python train.py --d_model=512 --norm_eps=1e-06 --qk_norm=true --tie_embeddings=false --init_std_qkv=0.0275 --init_std_up=0.0275 --beta2=0.99 --steps=3042
Each number is 128 + 24 x the weight over its row's rms, rounded and kept within 0 to 255. Layers, rows and columns count from 0. The size above them is the row's rms in percent of the matrix's.

# layer 2 MLP down (transposed), 2048x512, rms 0.0936, rows 135-161, columns 384-511
size [105  96  97  99 100 103 106 103 109 103 111 106 105 106  86  99  88  65  99 103 108 101  91  98 100  98 101]
[[107  72  86 127 120 139 129 115 115 141 118 142 100  82  98 122 156 142 116  99 127 104 146 101 128 127 133 155 158 136 145 124 147 117 108 152  98 150 129 116 137 150 103 106  93 140 120 117 133 115 148 104 130 118 124 113 166 149  90 158 115 121 123 128 152 158 132 127 139 136 124 116 107 152 142 141 128 129 107 112  75 106  96 149 133 144  91 107 144 178 149 157 125 142 119 150 124 145 145 135 122  98 199 130 103 172 117 138 126 125 125 112 144 135 100 150 120  71  78 148 129 154  94 125  78 122 130 178]
 [121  87 160 134 152 113 116  99 124 150 113 123 130  91 142 101 140 152 123 153  83 142 158 145 128 116 114 187 129 117 126 140 113 128  94 133  97 154 174 171 166 114 131  99 108 116 127 160 107 124 101 182  76 110 144 139 152  92 161  99 142 135 154 124 133 116 142 109 129 130 135 124 130 120 146 134 138 127 182 156 142 160 112 172 162 163 124 108 130 116 139 129 157 136 171 138 154 108 150 153 124 116  99 145 108  98 110 186 145 139 125  92 140 149 159 163 127 134 135  79 102 109  79 152 140 128 126 100]
 [185 119  79 145 153 149 132 132 141 144 119 128 119 140 119 165 114 129 118 132 145  97 123 122 129 177 203  85 159 110 134 120 112 160 173 125  56 113 169 171 139 148 144 114  94 111 131 115 115 136 179 176 116 117 128 200 106 124 137 125 110 119 156 145 107  72 144 140 121 174 175 128 112 137 162 100  90 123 105 142 147 162 153 132 121 163 144  98 123 143 122  99 122  98 120 128 132  97 134 167 119 127 125 107 115 109 117 122 150 131 149 136 116 108 133 122 136 124 144 152 140 106 136 128 143 151 107 124]
 [149 103 156 163 157 110 122 132 118 168 132  88  86 122 134  91 114 165 125 120 155 112 121 148 140 170 109 131 129 160  95 130 140 125 102  96 102 118 138 127 104 151 118 116 137 138 145 122 133  77 113 125 128 144 106 166 122 143  86 132 159 126 103 152 158 125 156  91 114 135 146 147  94 123 123 101 110 105 166 115 108 148 103 118 149 139  80 123 170 107 117 157  97 107 142 164 136  98 135 134 134 124 125 115 167 140 131 109 154 160 136 105  86 138 130 123 151 134 107 104  92 136 137 137 142 122  86 144]
 [152 105 125 138 105 118 121 115 131 158 124 145 131 132 110 137 120 124 111 109 113 152 129  75 152 124 122  94 102 128 130  75 141 111 107 142 137 126  81 104 161  83 126  95  87 113  95 148 142 144 150 103 110 114  94 137 114 130  98 149 143 157  64  95 159 129 138 157 158 151  93 111 110 139 151 143 129 110 121 128 120 113 152 125 166 132 140 140 183 109 147 140  95 134 115 125 128 140  80 155  82 116 127 117 160 154 134 128 132 123 114 127 140  68 133 138 142 100 143 140 105 134 123  97 117 143 156  94]
 [140 132 109 207 130 169 156  92 126 170 140 165  97 139 123 107 143 103 140 133 134  88 139 119 119 105 137 128 127 146 138 131 140 141  94 127  99 119 120 143 151 130 116 100 143  67 181 137 119 117 119 124 120 135  92 158 127 162 146 138 110 119  96 110 133 172 115 139 128 155 125 146 107 115  90 156 127 112 159 108  91 149 139 144 126 121 119 142 145 131 130 138 106 124 122  90 117 115  53 122 151 163 137 121 125 117 108 111 122 116 115 140 110 101 126 169 142 122 129  74 116 119  92 115 110 131 147 123]
 [162 114 119 164 130 151 123 125 102 136  92 115  96  92 160 122 107 141 145 104 121 111 150 119 134 173 130 140 124  84 135  88 170 140 147 125 145 162 133 163 169 140 116 127 136 132 146 121 115 109 119 158 154 115 136 121 106 103 144 117 141 126 126 100 109 138 103 107 166 117 110 125  93 114 161 125 177 112  93 142  91 123 116 114 134 161 108 128 132 142  97  87 141  99 156 153 121 138 168 142 171 137 174 110 152 117  98 107 141 145 118 175 128 126 128 110 136 143 109 139 133 151 158  75 131 137 146 165]
 [ 80 148 108 148 147 126  89  59 170 184 114 185 139 102 150 132 105 107 123 115 100 130 136 118 102 163 149 128 148 106 138 112 118 145 145 123 127 116 157 121 158 127 118 127 157 107 116 127 118 100 147  98 109 113 138 153 155 116 124 109 130 158 113 189 170 135 101  83 127 144 127  98 116 103 123 135 132 103 116  95 134 149 119 126 123 117 117  99 128 136 115 131 132 132 146  83 131 137 113 107 110 154 170 121 120 159  91 160 100 123 104 148 137 110  69  90 106  86 139 122 127 125 112 115  86 102 111  80]
 [132 111 128 114 152 136 166 125 105 159  91 105 146 124 136 116 135 150 151 102 121 126 114 131 121 136 102 111 123 124 151 119 104 104 131  97 142 166 109  83 146 166 127 163 129 194 102 143 113 174 107  79 130 127 144 129 149 117 132 143 129 138 147 179 140 148 123 129 117 158 103  90 115  96 131  97  64 131 119 107 109 136 135 100 140  98 122 110  85 148 159 194 127 127  99 122 165 171 108 140 117 123 118 119 118 185 150 112 145 141 132 118 113 132 123 103 116  84 142 147  95 114 129 126 111 157 118 165]
 [147 133 108  80 155 139 101 177 114 121  94 140 136 149 154 108 188 140 102 103 141  99 130 126 116 113 114 113 157 114 132 143 138 127 110 111 109 144 127 114 169 159 146 103 136 135 129 140 101 154 153 130 127 126 149 142 125 158 124 117 114 120 115 120 112 118 132 136 123 179 120 129  70 169 122 141 122 129 122 139 112 118 142 119  99 141  72 121 115 188 111 132 154 118  86 160 124 143 104 119 135 144 142  74 135 129  88 139 162 159 150 142 148 145 154 126 125 150 109 109 139  79 113 151  63 131 145 165]
 [129 119 140 137 145 131  92 116 107 123 138 130 147 110 137 156  90 131 162 111 131  89  81 144 116 155 128  49 161  94 134 131 112 128 104 123 138  96  95 148  78 180  88 114 130 160  95 163 103 128  96 153  87 110 126 127 142 129 164 153 115 142 185 137 140  98 133 116 160 156 135 129 143 149 140 126 120 135 127 163 146 102 153 131 122 150 137  89 110 139 109  96 133 128 121 118 147 140 152 155 144 154 123 108 102 126 175 148 123  88 113 121 121  85 146 142 144 170 173  86 124 136 109 124 122 124 132 113]
 [129 127 134 119  97 104 123 121 106 119 125 175  86  68 163 120 123 136 143 126 161 162 108 126 124 158  97 100 133 118 124 139 146 110 103 136  71 136 103 150 126 120 145 129 132 183  79 156 139 128 122 120 126 109  92 137 102 103 129 159 160 127 118 148 163 144 112 164 124 195  99 121 225 136 106 121 127 142  87 153 119 167 141 143 129 118 155 137 136 110 136 165 125 131 119 121 189 117 103 102 106 125 108 105 131 128  80 111 127 148 173 139 125 103 136 120  92 142 139 118 151 106 166 120 147 125 123 178]
 [ 91 103 136 146 117 142  98 160 143 175 144 147 157  51 114  79 143 114 127 134 128  90 157 142 159 118 111 131 128 112 138 132 142 113 110 125 131 134 104 121 112 145 100 106  89 106 105  78 110 101 129 129 121 148 133 107 147  70 125 135 118 176 119  99 133 120 107 145 109 103 117 150 158 135 149 102 153 119 174 151  99 163 118 114 111 117 157 137 154 102 136  99 115 131 131 111 128 129 113 134 106 127 113 162 159 124 149 101 134 103 129  83 132 115 117 128 103 128 112 116 136 140 110 136 177 108 101 138]
 [156 139 133 113 174  96  88  97 148 152  76 114 135 107 117 132 124 149 126 129 130 155 148 115 108 132 115 137  48 172 126 114 141 130 145  76 106 110 157 100 105 100 134 148  92 131 110  88 119 116 140 134 103 140 105 143 131 136 149 127 138  91  94 147 124 111 119 123  90 111 140 134  93  76 127 138 167 115 155 119 141 116 105 177 122 142 139  82 165 142 114 134 147 119 137 129 107 143 116 130 160  72 152 110 152  95 131  97 140 155 105 119 107 108 122 101 152 138 134 117  90 119 133 146 101 133 157 157]
 [141 147  75 135 118 132 139 126 164 138 133 178  94 151 133 124 108 132 144 121 128  94 129 127 133 122 134 125 109 134 130 129  76 144  89 164 162 124 119 148 115 170 191 109 142 116 133 119 128 101  82  91 135  56  97 174 139 130 145 119 149 121 109 124 163 173 130 155 115 125 154 118 139 153 107 101 131 130 117 104 117 158 147 104 121 121  69 153 130 170 101 112 124 115 127 148 121 136 126 140  92 113  98 123 114 154  99 141 138 142 155 139 126 131 108 108 157 134  90 139 111 133 162 125 103 178  93 102]
 [143 149 107 117 139 131 121 106 104 106 126 106  99 123 114 113  85 147 158 152 108 118 126  64 129 145 138 116 121 169 165  96 157 111 171 133 106 141 154 162 138 123 160 180 128 152 144 102  88 120 127  94 141  99 104 159 110 127 106 117 126 140 104 135 185 149 111 153 118 168 127 125 121  96 166 165 116 127  95 138  99 174 137 138 121 125 149  83 100  98  95 149 121 140 144 110 119 129 101 105 136 107 163 114 130 119 111 168 105 156 116 155 106  80 129 111 120 135 187  97 101 156 136 116 135  95  91 103]
 [134 145 119  86 136 117 126 134  85 116 117 121 134 128  86 123 129 129 139  97  78 137 124  83 128 171 129 143 151 138 163 112 113 117 121 136 117 136 119 116 162 111 148 151 140 120 120 122 125 180 132 115 146 160 126 161 126 143 106 117 162 143 116 162 150 141 148 117 147 130 127 115 103 146 107  87 165 118  90 126 195 124 155 132 100  84 105 162 107 123 165 132 112  93  87 134 156 129 121 150 128 140 135  96 104 149 135 142 121 115  79 137 116 161 170 129 143 120  98 110 110 106  97 154 116 150 120 159]
 [ 97 139 142 195 143 112 158 127 125 100 105  88 142 168 126  96 142 110 139 117 128 125 125 140 123 111 137 121  94 117  95 139 135 135 106 135 106 138 136 153 146 131 139 113 130 127 148  90 132 115 111 126 162 111 137 139 123 164 135  90 113 114 134  95 126 117 115 141 131 137 143 115 122 123 114 130 134 125 107 152 137  73  68 155 121 106 134 134 191 114 127 117 105 131 122  73 115  93 150 126 137  70 168 145 105 127 133 133 122 129 123 108 131 115  99 154 136 160 128 149  92 107 157  85 142 138 157  89]
 [137 130 145 137 117 119 134 140 115 166  89 118 138 100 139 136 108 135 123  92 136 110 119 155 153 143 131 115 146 109 132 127 152 101  99 179  79 111 130 101 108 140 104 115 141 115 171 124 154 119 152 168 107  75  85 126 104 127 159 162  95 110 127 131 131 110 120  92 105 115 100 120 123 132 107 135 118 155 138 171 147 142 113 148 120 102 102 166 137 172  94 152 114  64  89  81 132 115 135 169 175 118 124 121  79 101 119 114 139 140 131 128 115 139 128 134 154 145 159 151 144 137 144 112 124 140  87 163]
 [169 145 119 133 108 148 126 143 106 133 156  66 118  70 126 150  97 119 123 120 154 157 127 144 113 132 106 129 131 141 132  92 138 150 126 155 157 142 138 118 124 155 115 144 115 180 131  97 102 141 150 131 132 125 122 168 122 113 116 180 165 149 122 111 165 149 105 146 147 130 114 105 129 109 128 134 161 149 131 168 103 113  99  99  96 142 160 149 159 163  94 132 107 135 126 144 130 154 161 129 150 128 130 131 153 132 115 134 113 119 129 133 115  98 119 100 130 119 164 106 140 141 123 130 135 111  89 150]
 [ 91 110 120 158 140 126 124 134 104 156 141 170  90  46 134 100  89 101 102 131  97  79 134 127 147 109 138 164 170 111 142 120  86  95 127 137 140 120 115 150 142 125 144 115 163 179 131 159 120 123 148 141 109 143 106 147 110 149 103 123 184  97 126 119 141 143 165 148 105 146  89 154 110 152 157 135 100 110 171 137 120 143 146 117 117 133 147 127 126 101 125 164 125 125 171 133 104 143 128 123 146 157 146 143 127 141 148 141 116 142 120 153 141 106 110 160 143 122 159 121 160 123 152  94 173 142 161 117]
 [136 131 152 115 143 164 115 104 116 111 181 145 113 127 124 105 130 115 129 131  97 149 118 110  81 132 102 118 108 138 135 147 134 168 113 130 137 119 132 143 125 104 158 103 157  98  82 128 144 128 133 125 126 149 141 104 123 160 159 120 116 157 139 108 163 150 142 135 127  86 128 136 132 134 136 108 146 142 174 166 101 160  99 153 174 104 111 124 139 131 129 137 123  71 120 171 171 139 131 143 119 112 120 146  91 149  69 177 173 148 131 149 118 183  68  81 174 115 162 166 123 152 120 128  98 153 131  80]
 [113 139 127 114 121 112  93 154 109 119 141 118 115 149 122 153 106 140 174 137 146 149 110 143 116 109 124 129  99 143 141 147 131 155 140 131 174 129 142  99 116 129 170 100 157  86 123 116 162 131 134 150 106 137 118 134 149 161 126 140 131 125 156 102 113 116 121 129 125 145 163 166 167 127 112 130 112 139 104 144 187 114  78 127 138 108 144 107 154 106 117 129 130 136 145 110 107 127 149 124 111 122 166 100 200 151 135 111 122 100 112 143 120 135 138 147  94 152 129 135 118 151 129  76  73 127 151  94]
 [ 91  95 132 100 132 113 124 138 109 156 122 165  93 129 103 146 151 147 141  88 118 128  77 168 100 130 133 167 158 134 176  89 146 149 115 106 135 133 107 102 136 113 144 193 151 154 133 107 149 132 113 128 129 114 109 110 150 112 150 134 150 105  86 147 159 132 127 157 165 137 157  87 132 121 160 166 141 143 116 141 151 130 140 135 141 141 140 112 160 159  89 118 136 121 114  96 112 118  85 139 149 121 118 116 107 119 118  94 103  92 132 103 112 119 128 139 141 115 121 165 131 145 127 149 114 179 153 151]
 [142 128 125 148 146 131 125 165 134 160 150 139 107 143  86 130 120 136 120 178 120 125 102 131 142 171 117  77 108 160 156 111 151 151 128  99 117 103 128  90 145 120 145 137 158 149 132 136 141 124 139 135 125 121 113 138 139 125 138 124 172 116 133 141 148  84 141 105 123 125 103 110 143 105 160  85 129 170 138  96 110 146 129  79 157 156 100 124 141 139 133 118 132 135 145 132 143  89 107 132 136 109 151 146  78 132 155 116 115 144 126 101 150 152  91  89  67 120 127 107 155 167 150 119 104  97 106 116]
 [145 141 144 125 123 109 149 132 152 184 153 165 131 155 153 112 153 123 149 107 131  83 118 169 149 148  92 184 185 143 144 160 124 141 124 168 111 121 116 130 142 103 107 117 150 135 123 120 108 146 137  88 136 124 127 146 103 152 134 134 154 117 127 129 130 119 155  64  97 121 126  85 142 127 134 141  92 157 153 118 167 194 110 155 135 158 138 100 149 119 144 147 109 107 129 134 106 125 116 148 148 142 121 155 143 108 103 145 163 122 146 105 122 169 119 148 141 123 157 133 134 143 115 123 136 113 108 130]
 [126 136 130 136  89 119 161 174 145 119 164 134 127 121 119 132 171 162 138 140 165 111 134 150 108 101 103 128 146 150 128 145 146 158  91 146 149 107 104 129 146 108 112 143  93 146 133  91 132 169 110 156 103 104  98 129  97 152 155  98  95 126 127 123 147 130 181  84 150 131 134 163 114 144 130 121 121 153 144 124 125 145 114 123 159 107  74 128 144 128 101 115 110 104 109 150 161 111 123 153 142 118 126 106 137 170 123 127 123 148 118 139  95 115  87 137  88 117 116  70 114 125 151 154 146 125  91 107]]
# layer 2 MLP up, 2048x512, rms 0.0977, rows 136-162, columns 384-511
size [ 94  92 100 104 111 105 111 108 110 112 102 102 115  88  92 101  69  99 113 109  95  84 103  98  92  96 108]
[[ 99 126 154 133 164  99 151 147 105 135 123  91 123 123 141 153 130 146 124 149 109 180 124 104 153 121 149 154 111 162 133 153 109 127 125 133 168 125 115 130 142  95 123 133 138 148 120 174 120 174 152  96 129 119 174 106 122 151 143 103 123 150 141 130 110 131 153 137 150 139 136 121 132 137 111 157  79 136 117 136 100 108 144 141 125 101 133 128 148 135 171 141 102 135 128  95 116 177 125 161 141 154  99 100 145 156 104 103 172 119 163 136 135 139 134 123 147 117 143 113 153 141 129 127 123 108 105 122]
 [160 119 147  97 120 160 147 120 168 144  96 138 105 102 110 110 133 132 124 121 138 139 114 181  89  96 130 133 142 116 111 134 102 152 103 116 144 174 168 185 145  67 143  95 118 109 145 112 136 104 133 158 166 120 158 131 112 124 125  71 102  70 172 101 128  79 112  91 132  81 102 121 155 115 147 128 150 122  95 130 141 147 148 133 125 187 126 129 125 161 122 115 103 120 106 114 147 144 126  91 138 125 110  80 111 105 150 102 145 197 153 110 175 114 129 124 125 116 143 132 128 129 135  83 116 116 132 127]
 [122 121 103  91 128 109 160  89 108 111 112 116 136  86 116 130 131 137 158 122 110 147 162 123 131 149 125 142 139 113 115 128 129 103 155 116 123 139 129 111 129  94 164 160 111 169  88 158 154 117 135 138 164 126  86 125 106 132  87 147 130 104 145 134 137 144 146 110  59 138 176 121 108 102 118 118  93 137 128 112  96 157 125 136 142 137 154  93  88 146 149 161 193 143 112 125 131 140 118  78 105 123 154  92 108 118 156 123 124 109 178 152 134 118 151 189 126 133 125 137 150 147 143 168 138 116 110 124]
 [110 123 163 109 125 105 135 127 117 150 115 119 164 139  85 137 156 163  95 106 180 174  88 112 170 131 126 133 113 133 136 135 156  62 105 160 133 134 135 151  85 149 130 134 113 144 107 134 131 100 143 137  95 108 126 143 125 162  95 163  88 136 142  91 112 166 142 134 182 131 154 124 154 133 169 139  85 125 109 120 116 114 150 157 150 127 150 126 135 151 109 115 123 131 154 119 111 138 139 150 116 118 138 102 136 143 127 109 160 155 108 117 126  99 150  75 132 137 137 113 143  84 125  90 149  91 158 126]
 [120 161 157 147 123 120 131 128 117 127 149 145 139 130 114 121 173 116 174 141 173 111 132 180  48  98 141 139  95  80 169 152 123 112 149  79 133 130 121 130 121 132 109 131 135 142 136 117 125 165 116 153 139 139 170 151  96 124 140 122 148 119 127 123 154 132 115 132 149 148 110  90 152 149 156 113 120 117 125 148 149 134 165 152 113 130 140 146  85 180 146 100  96 179 103 132 125 155 113 128 163 155 116 106 106 121  58  68 137 142 133 132 114 151 147 152 142 123 143 128 150 136 125 116  93 135 119  71]
 [ 72 137  97 115 126 119 139 129  69 103 117 129 165 104 109 151 169 161 157 146 133 104 120 139 147 115 139 121 125 126  94 123  92 102 116  89 124 139 116 141 144 148 131 153 121 145 129 109 144 129 148 153 133 130 171 141 137 148  94 122 140 129 140 149 125 139 137 103 164 152 173 103 127 125 109 154 182 141  95 142 114 119 116 130 145  97  80 138 171 143 127  94  86 150 128 126  98 132 121 132 146 147 121 141 108 128 159  86  95 162 103 115 189 140 125 105 108 117 131 171 118 141 135 111 146 114 147 135]
 [140 134  84 151 131 119 130 148 140  86 135 125 132 108 164 145 121 112 140 120 155 108 128  96 166 134 148 109 136 152 122 139 120 110 175 140 119 168 161  98 146 131 193 127 161 117  74 139 137  90 148  94 214  95 147 173 135 138 131 127 123 136 119 134 130 103 124 129 131 138  85 163 111 151 161 139  97 161 157 112 122  94 169 140 107  97 123 122 123 121 142 175  98 132 152  40 123 134 126 111 116 153 131 140  94 131 146 108 132 153 180 143  82 132 124  92 103 109 135 116  89 117 155 119 151 196  96 155]
 [155  98 123 128 137 125 160 116 120 149 159  93 168 135 107 131 132 133 132 123 123 173 135 153 110 120  99 117 154  99 141  76 146 106 149 158 130 143 111 103 115 115 119 132 128 102 119 156 110 158 123 104 102 105 130 145 142 127 118 149 127  93 115 118 114 126 104 136 106 134  77 136 109  84 108 120 133  98 129 125 110 144 148  97 119 156 114 159 123 122 119 163 191 190  90 103 204 144 124 120 173 143 132 140 135 146 147 133 154 187 145  78 129 144 144 110  98 169 154 146  97  93 123 126 155 125 146 113]
 [108  97 126 116 151 117 135 125 122 145 112  96 139 147 126 123 195 119 108 149 139  79 134 110 130 122 141 109 134 100 156  87 126 131 121 107 130 112 126 139  96 121 109 111 175 110 120 144  84  94  95 124 121 115 123 145 126 154 125 112 122 113 108 139 117 128 114 112 129 143 134 141 145  80 117 147 159 122 119 130 156 140 125 141 164 110 138 172  91 122  83 152 116 175 108 142 118 154 141 144 101 101 124 158 139 113 159 186 149  92  85 100 132 124 179 156 119 144 119 118 115 101 152 142 123 164  90 122]
 [127 119 120 156 146 121 130 127 105 124 159 116 164 166  87 167 118 137 142 114 159 110 117 121  55 167 114 132  75 128 112 139 119 100 163 122 178 136 108 106 109 128 151 143 107 125 113 115 134 108 138 144 126 125 147 152 114 144 110 121 137 142 148 145  87 169 145 141 101  86 174 135 125 118 162 136 114 139 108 123 134 140 139 129 131 121 106  69 141 116 158 135 155 131 166 142 122  84 136  91 136 132 139 114 101 160 121 125 146 138  93 116 150 121 106 131 130 126 145 103 171 116  90  97  96 133 129 108]
 [119 146 144  89 135 171 130 104 153 172 130  91 141 123 123 176 151 140 137 103 131 104  57 145 134 123 145 126 115 172 146  84 121 138 172 118 151 145 160 134 119 130 152 162 108 107  93 121 171 131 118 142  95 144 162 118 132 109 129 142 162  95 159 171 136 115 113 162 155 120 152 108 187 161 141 111 137 143 118 145 105 146 125 139 127 129 170 145 117 130 117 113  94 120 180 126 146 149 123  97 114 109 104 133 146 100 128 137  82 110 141 108 171 176 148 124 159 101 135  95 134 117 167 162 146 154 101 116]
 [107 140 107 171 101  77 142 159 124 141  88 134 110 137 157  95 133 124 140 159 109 147 163 145  67 102 114 119 111 159 126 100 121 133  84 127  88 116 102 157 145 160 105 129 144  75 172 129 110 115 111 119 125 124 165  94 147 120 142 119 116 115 140 134 107 137 135 152 104 114 124 147 122 148 171 122 147 167 104 120 167  80 133 153 102 121 137 106 120 157 100 145 135 154 110 131 133 206 165 148 157  99 173 182 126 138 130 117 159 153 126 102 144 118 174 139 132 111 101 145 125  97 129 118 156 149  75 149]
 [133 136 119 119 125 137 208 135 157 149 124 100 188  92  99 115 121 101 104 143 130  95 159  91 155 119 139 115 168  99 187 147 150 101 124 130  82 122 131 108 127 123 127 138 111 164 109 127 161 153 155 101 133 143 130 155 134 142 100 103 127 110 107 148 134 142 138 158 167 123 118  54 122 160 181 119 116 129 137 121 129 121 178 112 129 148 153 124 111 139 143 120 136 109 117 133 113 163 123 120 145 111 135 137 124  81  89  88 167 121 136 113  90 135 113 101 145 129 113 117 127 120 157 111 105 125 121 139]
 [134 142 127 148 125 138 131 119 117 165 138 159 131 142 138 104 136 126 139 107 108  90 136 102 132  97  75 132 108 143 148 131 126 108 124 125 185 131 115 101  97 130 118  86 109  91 139  80  88 135 150 123 137 128 145 150 117 111 100 148 150  94 149 135 141 166 174 136 148  80 144 151 144 137 138 106 121 101 160 122  96 144 104  96 109 148 140 147 125 143 162  84 121 134 150 144 175 118 126 103 166  90 136 112 143 106 130 157 125 165 137 132  75 133 107  95 166 153 170 133  85 105 130 128 104 143 125 106]
 [144 137 163 113 121 149 143 156 138 148 148 104 126 132 138 168 166 111 129 125 105 115 137 179 145 147  96 155 133 123 167 148 128 135 130  85 149 151 118 118  94 134 125 143 186 134 134  99  74 124 111 102 119 101 147 111 147 117 100  96 177 121 140 119 138 100  93 118 123 169 107 171 132 118 125 113 104  92 124  83 109  95 144 112 132 127 105 159 107 132 135  81 149 157 129 155 143 110 108 133 129 145 134 158  81 120 119 129 170  83 110 108 101 105 189 108 103 149 114 137 167 112 155 143  98 112 141  90]
 [187 112 138  72 128 138 141  70 138  85 149 104 101 135 121 131 105 140 147 153 135 103 115 141 106 165 121 144 182 131 119 113 117 110 117 125 111 141 102 133 145 146  83 132 159 151 178 152 153 121 125 120 148 130 108 102 111 111 118  52 154  97 115 110 120 120 119  86 130 103 168 137 122  91 116 120  99 115 119 114 139 155 139  93 159 138 146 151 134 119 126 152 165 144 122 117 100 110 143 109 131 121 126 142 137 112 149 133 127 106 147 132 109 145 136  93 144  84 121 179 142 127 135 137 111 160 146 107]
 [126 120 134 146 185  82 144 161 106 139 112 134 145 148 119 124 140 146 117 168 108 137 113 103 116 136 139 128 117 113 168 148 123 126 175  99 167 163 148 135 108 178 163 183  91  88  97 165 117 133 138 103 129 106 134 138 139 142 149 130  84 124 145 128 114 167 147 143 145 103 112 177 142 170 154 138 116 109 142 170 116 118 113 120  91 161 142 150 125 135 131 112 109  91 121 116 144 164 156 116 100 110 152 110  85 157 148  96 114 119 149  71 120 102 153  78 143  98 123 121 131 159 151 114  81 160 111 127]
 [122 180 131 121 137 122 108 113 162 125 165 129  77 140 112 138 105 120 148  99  99 101 108 176 101 151 118 169 103 151 186 133 112 123 106 136 131 124 152 136  75 141 166 141 111 123 137 131 151 147 134 123  90 175  74 121 101 137  85 106 105 120 160 112 140 116 141 118 126 165 122 110 115  93 142 146 108 119 156 137 103 146 137 144  93  99 146 116 156 133 137 140 160 105 150 156 143 128  64 134 163 125 156 130 117 173 123 113 139 130 128 151 159 145 123 112 155 155  97 146 154  94 134  95 101 129 132 132]
 [156 101 104 118 136 119 109  96  88 114 154 102 136 127 144 170  97 139 145 171  97 159 118  53 152 147 140 161 142 133 189 147 112 137 161  91 170 139 131 145 103 128 142 161 123 109 149 105 107 101  99 101 116 184 187 100 104 108 142 172 103 130 133 180 140 121 101 119  71 121  99 149  91 139 104 153 140 138 148 103 141 161  96 136 108 146 165 140 166 144 108 145 104 154  78 112 156 133 164 122 161 126 100 122 111 160 113 149 135 124 128 130 115 146 123 122 167 137 149  90 123 185 115 115  77 150  60 158]
 [150 140 136 122 156 120 134  99 124 132 113 134 130  97  90 129 145 106 130 166  95 121 157 145 142  95 142  99 122  46 147  80 113  78  96 122 119 151 149 108 155 164 115 152 113 136  78 115 137 119 127 140 114  73 108  86 149 174 106  99 112 118 124  90 164 136 118  97 120 148 133  96 159 123 122 140 132 157 114 123 129 122 153 100 153  99 104 154 103 138 193 130 109  96 128 120 138 123 119  88 128 161 135  99  96 168 120 109 151 123 146 175 154  94 127 151 160 111 127 148 129  98  98  85 107 116 108 153]
 [121  87 151  87 124 138 140 104 159  94  85 133  99 138 149 136 133 101 135 124 110 133 139 117 140 120 158 119 134 153 107 139 112 167 166 138 128 129 147 177 116  61 131 140 139 121 151 121 109 107  96 183  87 120 151 107 102 162 128 127 126  97 142  99 144 144 113 143 141  93 129 110 140 119 113 106 142 122 101  95 112  70 150 135 150 134 138 147 122 109  92 127 138  92 181 133 166 163 131 105 123 166 107  99  89 141 168 144 107 114 125 174 108 155 155 130 104 122 114 126 137 115 141 116 159 157  88  68]
 [143 129  92 104 109 131 122 153  99 121 135 130 156 147 115  97 127 110 113 121 159 160 156  94 123 141 124 110  95 142 121 141 141 154 160 147 126 113 129 112 143 135 127 106 175 124 120  86 141 104 157 127 108 137  99  87 143 136 138 105 139 115 157 132 116 150  89 189 117 133 188 154 153 150 121 128  95 157  93 178 140 116 161 112 111 127 152 102 141 136 120  98 114 110 141 117 148 166 130 111 184  71 125  77 152 136 106  92 139 118 123 156 102 141 114 140  81 116 109 145  84 129 136  77 103 134 159  91]
 [155 165 121 142  80 150  96 136 133 141 127 114 129 118 114 115 148 126 141 140 126 127 113 102 114  96 140 135 118 140  90 142 125 158 104 134 177  96 135 123 141  93  85 143 117 143  88 127 131 114 155 150 108 122 112 129 114 159 158  95  87 128 135 158 141 110 140 152 104 151  90 157 141 126  99 159 121 139 115 118 107 114 159 129 163  85 155 134 114 119 127 113 121 139 130 132 183 140  92 127 123 127 142 110 108 152 101 126 116 102 125  73 188  91 126 150 116 146 130 114 152 128 119 109 149 127 138  94]
 [140 100 128 165 131 141 128 159 145 102 114 136 157 145 103 123 133 175  87 122 102 101  95 135 129 137 129 136 131 113 166 105 100 136 155 164 134 115 135  84  93 157 125 115 147 114 131 146 124 157  90 157 157 108 130 137 147 138  92 157 135 130 113 145 147 142 132 165 102 162  96 123 145 115 146  99 135 144 132 132 142 156 148 103 107 164 142 123 111  96 119  66 121 141 101  78 161 149 134 138 145 126 104 116  98 112 136 150 135 144 137  99 143 133 150 112  93 129  55  96 108 114 177 132 111 143 146 111]
 [147 122 117 104 106 144 125  74 176  93 118 160 195 145 110 139 153 134 158 122 126  89 159 147 126 141 137 140 133 180 114 177 147 115 130 188 158 179 143 118 106  87 111 130 152 150 193 148 143  93 187 144 127 108 134  92 134 154 120  94 131 145 143 106 128 174 117 143 123 110 144 103 140 165 144 162 105 171  81 176 122 131 149 141 124 141 128  83 158 150  93 117 137 100 133 110 116 126 137 144 135 142 143 151 136 158  86 121 164 121  90 120 177 131 146 116  89 169 153 101 151  89 155  95 131  96  98 103]
 [182  75 122 136 113 106 143 164 146 138 133 135  99 132 125 145 111  61 115 152 135 135 173 173 125 156 176 162  90 143 116 140 105 129  99 118 122 115 159 113 133 149 148  81 139 151 118 134 140 114 144 101 149 134 145 138 118 152  92 118 140 124 103 160 146 154 153  87 137 150 140 129 120 115 145 107  90 150 147 122 101 146 137 141 158 100 134 178  92 144 130 164 160 106 151 118  93  88 163 155 101 106 166 149 172 103 138 117  93 115 147 101 114 136 164 139  98 109 141 157 140 158  86 137 141 143  87 140]
 [122 143  93 122 110 120 131 132 145 130 112 114 156 103 124 109 117 135 109 106 107 100 113 113 154 108 131 101 118  97  99 147 113 123 134 161 131 123 123 115 108 121  89  93 121 121 126 115 111 124 118 122 112 124 105 154 124 124  81 161 112 122 107 124 116 121 137 112 127  69 121 184 139 141 163 110 108 128  76 187 130 151 121 148 146 105 106 133 154 109 119 170  55 129 111 123 125 180 118 184  98 105 124 110 161 127 135 136  78  76 143  95 122 124 174 121  88 114 133 139 136 158 133  78 108  95 137 152]]